Weights of a small GPT-style language model, trained from scratch on English Wikipedia: 16 layers, a variant of Adam for these matrices.
Each number is 128 + 24 x the weight over the matrix's rms, rounded and kept within 0 to 255. Layers, rows and columns count from 0. Numbers have three digits each.

# q: layer 3 attention query, 160x160, rms 0.0774, rows 30-31,62-63,94-95,126-127,158-159, columns 0-79
# k: layer 3 attention key, 32x160, rms 0.0771, rows 30-31, columns 0-79
# v: layer 3 attention value, 32x160, rms 0.0951, rows 0-10, columns 0-79
# o: layer 3 attention output (transposed), 160x160, rms 0.0962, rows 0-10,32-42,64-74,96-105,128-137, columns 0-79
q30:100094149122145139116106065068133053077128127112125113088077097092075076192111118183099103094123117193113148103100149144198026100129082162092113108062140186053155088133092087125090149091163151105158134172083108153135146119158089095069103065
q62:106130143120125132124118093093129099092119122120123115103127119124122101161125130153123118118129109154122142118111146132149082121126103123124098115093146161114142119125128116120116147119153140110139130143113119140132144112151115127100123094
q94:132122124132148114140136122144124121123124125116118125132162123128125133133131114146121129146109119131135127116133126124125131126125125130127108102128138143125137130131121133110131143126140134117144120119121135152130125124132130129126134109
q126:109106170133150150121134102055148053082129102101119117115114081058097102149131084169141090145114097189137124110110156143143099132172107162091110099068125190070148114117111101107110157086141148091144144148084120173123143155150127097086091114
q158:100110165123146142109141067111136048068125114092112121078097090083066067186113105189108106120132120194107135105100169148204059099149080159107113125055152175055156096133105108147078142089165164109154147175066097145123153136179111081074086068
k30:134113225117080162154123137065170158109151119143112139160124107072171134091124097150159094191146138122175121105131140064131151152130162156058116151071075126152109115078144118054101143065117129071112125150068130153126134174130148128143135181
q31:080175123148103114131208147176124149173096119095102145054086081118116129153152210071150156134140089121133090209133218104135107133158112145116094124110071076128111144144070141093139158129172128107116129137180128163174137131091179111126087176
q63:098152139139127120129154133135115131148111130139128126101092099093123125130112170088157138124105106133137118158122155085126124118128119113142134092116105113139117123118101125108120127142163114110175142143140125133144112139122167097104112151
q95:129128136130141141118133119128137137112130127136137121127155114122120120122134140111133131118114122119123131127122130109144134129129127118132134113120116129138128121123127126125121126126137135124122137125131118136128143118126137120125123133
q127:102168111139105132185186148113130134148125106092095131064122085126119132153141170080143148140128089130111094180149189095161103151172122145102124107077067082156130156117095167122145136129172148121159119136177113178188136147096160123109116172
q159:078185119145091125137198158177120153156116109100102153039095083102117119151125217075152156136119109126128101189140226066124088121156110145111097104114080074147123140130048160104119129135169126118149146123183138187174129152089174100111079184
k31:120101087135126140234107167101199104114141092112096120118136108155117128189151124135133137179112109099126110179128133129122164159163151111156100185079127101133129098089187193160160123175130113207109080124120096119177198133082116127107143101
v0:089150148127145144128124150124105109112164144105110149084128146116134131175136192154149143079098106098166088121147083120126121109135128117126123135161093116122114164129087153138087140110104167118088139112151124136150142133111155143111100181
o0:107156171140169142141125148112072109102155150100108146082146176109141155177160192130150133080113085104158101151130094147131094105144149105117137113157103131103117162120097151149083128141087151117073160111158134142144143137115173145089102189
o32:107138153135154144124118142120113122130151126089115147096130162126133153171134161141144127096120101112137105126127090124127120121148145132142129129153122128131125157115086138151088138117110135132106138115141144137138136136112153121113122169
o64:099134119151106127114118163136103109116153130099124137104146162146107119157118177125141148113110128070146118132109088116135122118125107126108139127129111103146100159092125115137100139104115162111101138132155122136155146159106139100130102176
o96:117136146140150138132133144137106114116156144107114139096137145123127144159143178129145121082105102105157105128137088079128130115135129108129107121154110130124123146127113150142107126131091155120087143128146141141143147140114154142105121175
o128:101145143145155146158136127126091115104130138117104159086157163108139141171175209133140132073092061088144091164136093131110105110155131118125105105142098138107110148130096141148081132112087156114075146109152147156144140121098171125083095207
v1:085122124166129153138091102137097144103192135123136102112161125127149135146149116114131146125153127173117111118125093122100156149135109156157105106124133128133182065128149121117116115102118084105120127119146110124148122111182117143166138152
o1:081120125194131150115088091133100129124193150127144100097130123117138137150165112121101147118137129183133137121113109104110139145143102144143109099117130134116177076138168125109100133076111101117121132114150112126153139117170123127166135159
o33:079117134154135153137103070140089146103187119126137111115132139135137146138177112120121137130148123164112122126122104098114132142127115137137102112120121129128204085148150132105118115096124087120134119138136098127167132110165121135166144145
o65:093129133113151178150076098154076147122184158127136113085142120117146094128147108122136149107166123146161112108126055132103133176097093156201106122134104143129192082136135148113093121100115085102107125124121105120140145137168110148157126157
o97:108129126171140150111109095117112127119179133126141111120136120135152152141148123106119146124148132169130126122134093131119140138147099139149112114119124122133166077136142127106104140096103118128117125123143109119151110107167117141157139142
o129:090118106187120143123084108133108120115201130116131072107139126117161127131172110112109159126152145171130137120135122077135144137142100136155120105118108127131177068127147112117094136084111098114127141118162091126166125131174114141168128156
v2:098112135136139136149118126145126139097134148100121117151137106121150124141149134137111190120084128144136176144144096119101132137133092145100114131130116106125115178157138135098133154117149117112130126121147129152133110104165146130126127092
o2:123122175122149117158108149140120130105113155088108136148152101092160136136140132123135170110082163157144166140131077143104132107137096130113128136120121082144126149155152129108157143130175106104165110155149072130138116122163149138145136096
o34:119129143126151131156135128141120128127145136106118099155140127130143116144152136120123172116083152135153146127149110129118132118124126128093122127113116108126118151146130123115128138134137111123135122134147121121148121122156131124134145068
o66:121142114130135150200149108117136142106150165111124088154137100168154142124127131101079143126103183134142144142156092128108135149129079130115105102120148121137119160134120122110089155129110106108096138118146143117137121110182106117125154063
o98:120118151121127127127097129139131121119119137093116119146140113106153132129150128121124146114107143150124151135134097140114135131141094133118129143130117120109117159138136120106142140134145094118138121125155094133144125142153139124122121112
o130:122131162109154126142124126163117116083095159096108104143148106116170152109143143106131155096084148146119164158113096128104116130138100137098125136147114101133134160158140108093140151130180094103171118158148096128133114108162145138135140100
v3:111097157113116139134107137125144128162123135167083158093122098169117154103164146102120088089118087119130134112138117110135110095111165164113098120143087119096176099130130122124184112130098137131111151125155136117092127115110145176117114080
o3:122102156116123118144097115147131119138118148156083159089111091136115146093158145088097088072133086118125147113129125116122104103135188122086103112171088136117179078112127119154204118120112105121113191130152117124087129085114134156107117091
o35:133106165103124146145107129128139129140132132147111154104120109141120148116151130106122108107127097133130126126128112156127117118150156132125112115138104136103157089125128114146170133127108126142130165146116118131115125105113141145126128084
o67:143086116106115126101106141141126111137116132159083137093130102112130159135126140107119119110123105109126129119131127103132103099120127144166106143144137113116179080159137120172157137158069141128137145146133150136127147139075161145121146099
o99:115105175126103136124113139116141121146132136145088147102116113145132154113151135101121101094124094118133138114133119125135112102143153133101120122146100129114165105103123113130174111124106125136115163140146131125103120096124145164099114096
o131:128098141129136110140088122140130127135130142168068161078120086111117150091152133068107083095135090128134145123112122144122093105139177120108101097181083144116161082099131125163196111092140115111111183131158113111089142094115143172120116078
v4:114087129121109115120125104116121140172147118099139114101125102121111125125132172145102135099164154081094118118136155128107123096133147148133100127116127136139063100159157126139113146178161120050114119098119125090159133127110134156119119128
o4:100119125130086137117119106079122118148127121094117118084101086110119138116140191143099135135178167070094119114150172123114137085132156133104079116113148167126068118153153122152126154182148130049088116117113117082153142114119109149105123130
o36:136106118125106125137120108098123137145127137117137113066127111115133138134130168120109140113165154085120138130142155124104131089138143119127093121110133151130069095146147126127132145182168141052093120114139137089145117105108111162109121119
o68:138104115124127155134135085103124154143137119126142133098130099126134128134129145133118145128166144092103129143118146119120109105139139140144115114115115111133071090141122148144114156167179118087100099090153133107121111144118155174079124120
o100:130112116131105134124128093107108134157141127089121118105111107105121126121129165142090147116150147093092125121135170139111129111145147149124079117127150150139076099136148126160121141151161123054121119109117134098140148118119111146120130134
o132:110093129111091131110125105069112108167138131079120095083110104116110135139138178168099132118190173064109116100184169108113132081112156145139085148085144162115076111143145123160108146192136140038129120137102129066143126117102118144118108132
v5:144141157102137147140082115114164148121123113087141112138108153137081154133156162134084122120169103139109138109130114120106107133143124142114142143129121091111088129130110107123108127099178102163130104139130097131059129141183072120074137134
o5:149142148108136137135076115132194155122126116101138094149113127129095172138148173124095106103147119146113123076128123136129115139154136136103135158136115099116107123139107100121124139104194104178125126152129090136052119124180091131066138134
o37:145139148092134148142112108128166129111133108085125116119112149128124154136156151120123107086155120145100130114121118141112124154127120127096110129140113093137102145127105117122124121088202108163124091152112121137074118122177098127075152134
o69:143155172099145155161085144100161123129135108058131124135133149137093126131150154118115106128158094117123151107124130134101108170141108132140130123138088093080086112102113100125093115128172129143130117142156142104067115155168091118074134130
o101:143132129109139140142097117127160149131125128092142119132121131122084148128135158121099117102145121136102118102134119103112124128143138133128135126143121111125097131127108118141132134097162121146129121138128108131080132131164100108087129132
o133:154123166116128175125070125119202143124134113084154119150120125095092171151158153146103111095164101139100119087147118130132097139154132143133120151128134096098086121112138124123097134105182117153138108130142084123050116144189093118074147134
v6:098129095116123131103106196126142141148152130141099127108139104128142147131110136121123169154182136150107096112133120126150132143120113142131159128125128099144127142125123137122080178140156084128125115115121140141145117118114113094134135082
o6:106133105093121114108104211152135164150158136148099141098113112114147139138098146136123167151167144157114117134125121100172151153126127132123144136131127103148089141095143138125091165120163081122129119115111134122145128121112127096132120080
o38:113127113133140146117113192131139144154147134117115144106144103128118132146081148142100164154155139121125109111133116123145124149142133136129137128118132096128122150110131113123087178140145100144133107126107138127160115136125107097138118091
o70:106127105148149129125110159106128156138145145115121129120131095137142118120111123105136155136118115110134113082148125150110136151117135131159148122104136129130139149112124110126063176149153113109133133110105116076153120123157121094143131095
o102:115126112112127124106105204131150148147155130139105136104131110121131147141104130134115160151177135139107129118145124135150132158132131145138138140114135104131116149111133137129084149148158084125138118115116121126135124126119133113136122090
o134:112145101106120112128094243151137168145157153117103161121111082104126131128086134140108182178178145131093125118143118102161141167122125158115133132128149104139103141111135128139092164127151098121135121129106143123146148129127101109134115052
v7:119100122131125110133103154107132138124165145121138089153163133146148138135130113133117114113097135147148147181120128131166118117147117152116138178135119101169129090116080091116119121109159146104115157117122073113153121140111131080130145121
o7:116100096135132117152082139108094139136176097111138090140141122137148125132145084135133133141100140133150160176124126133154126121156141142127155165148125135160114075080118114141103128082159135130122163104130104136166139118106122092120162116
o39:113105089125130121132102129110104132138167117114131094119147140146149120126135118140136114110098116131145157174113110131149124135154129140115145183136122124151131100104108109100121123092159130124091142116124097116153110103112126114146166137
o71:125100136137129118129098121119128099129158139114140108148144162140165139105116130138117101100111133158140162153117127094145130130162144126125135177140113151152106131101123108115135124126147142088095130141127133124158104150108128110138162127
o103:124094104139131127137099158111120121129161122102139099136132130132135158127119094145125126133104138121128145158143127156156117142141130140124143169131114134153109095121105116109117120102148122138116144116116101122146124124121118099130144131
o135:124083082138137129123091158107100135127187105099156065129131133136136127101136097142121128119074168121127172177126131147151133127141130154109159163133124131157109052089099124130111121091133125128094157106145092131160132098129105104113152112
v8:141132137096127139133084168141114092121142158128123128091115138144129190146126167089121126151127118118118167152153117138062107087130136115141164114125151128114131108137134133122152133147119155116114141093124135158124103141111160177119115133
o8:153123147069136152125096179119121092098146165118108126098120157142145189142137180071126151170129115138087162175153097118099099094140141119139180132104152129102148109125126126093157111130112167123105142117151119138116115138104164169119104119
o40:134120138100136141110101180109128112120139159130090125085122129133133187127131160112134131144133118128096147153132117129084104094149147098125167118136149143134114105125136119124134107125120144120109125105152119136110105126119149166122124134
o72:160120152092127154155102152133094116114139166133121128095125120135110156142131147116120110115120129135119142128136154116068118091136125122137168083116141140127127113123128143125145144100117149111116118097132103135132136099107136144121088120
o104:138138122087124150136098167147107107105145150119127126097130141138121172134129161082136132146128110138117153149142119107098100104131134119141156119126145128116117122126116142120142116142126133106113132121143111131119115131110155143132115124
o136:156126144059134157150086188116128093108144161113115115086126155122150199145138178095138136143134098146104160158173113092077088092156144108150194134090169122099140117137121125108147119146096163118099144118160120138114099137095180154115112119
v9:094163119107136118120128111137123113114157105114124184135118134080130153133130147147113125126092121145110130150137119116166135092151133124122158096133150113165166151111185156120115099105129159140142109139076136115106115092098126135145202107
o9:101157118103140116124112108125111119110155136125132201123103132110141172165127153155113106105145118146112126143124107135133094092153122114130151123113122080162153157153165158124106122079125165129147076160071116108097108096104133152157198102
o41:108148128110129127127116115110115114120170126114143204157117130108130139166132145153115120134116109145108122135127120146136109110158118127138144117120158119154175142139146155143106116073141164119142092153058120108107130119109124122149179105
o73:087133122123126115097128129148124090126144147106129184128133123111116117145128138143113126113102116145113127184113122096152122117135157125106160136109145127155189155113179131142116100082135163124144117141089114135132145103102118101128177137
o105:109150126107134121129128105138109138110150125119113183126108132102133158158120159149093121119123116147115133144110118094125118101152114115111119105131150111153162138140162141127116124085135150132132093150094123130115119105118127133142180098
o137:093170126100143141113121116153134100105132152121117210134077135110134191166108164130096116122133146137092118144123101143154117115142125092111149129124135104153171155141175171104100124091155162131148083178075146117093126093115115121166213096
v10:109151153099128174155184157114121143123087180157061141109119177109189123100146139156129111141111115118128123153106151137155148127111125126112095118113157146124154123130121116100129131139167138128157141155154138140133149123132137149125157112
o10:111142154087129174146166155102123131113089190145049138112148185128197129124167148173131114128105124131135117153125169116168130106104105114097099119104163121143166118167114120096145135136182144120148131138149147147156147141117129126103160116
o42:113146166089122148151148135105126128106096150140070136129124180136157132102170139156120120132114127137140124148122149133141127118100104129119102121119153115132150102159123126101131106129163146113154120161135142136126140130116136143126168113
o74:176144132130130159167145147115147139118083156148105127118110166127177128090162140173107104131109132132118141146140145130132116136089120105115129134102146129125158104123153118097137131125136129125162114192141159148131146096137145126124161108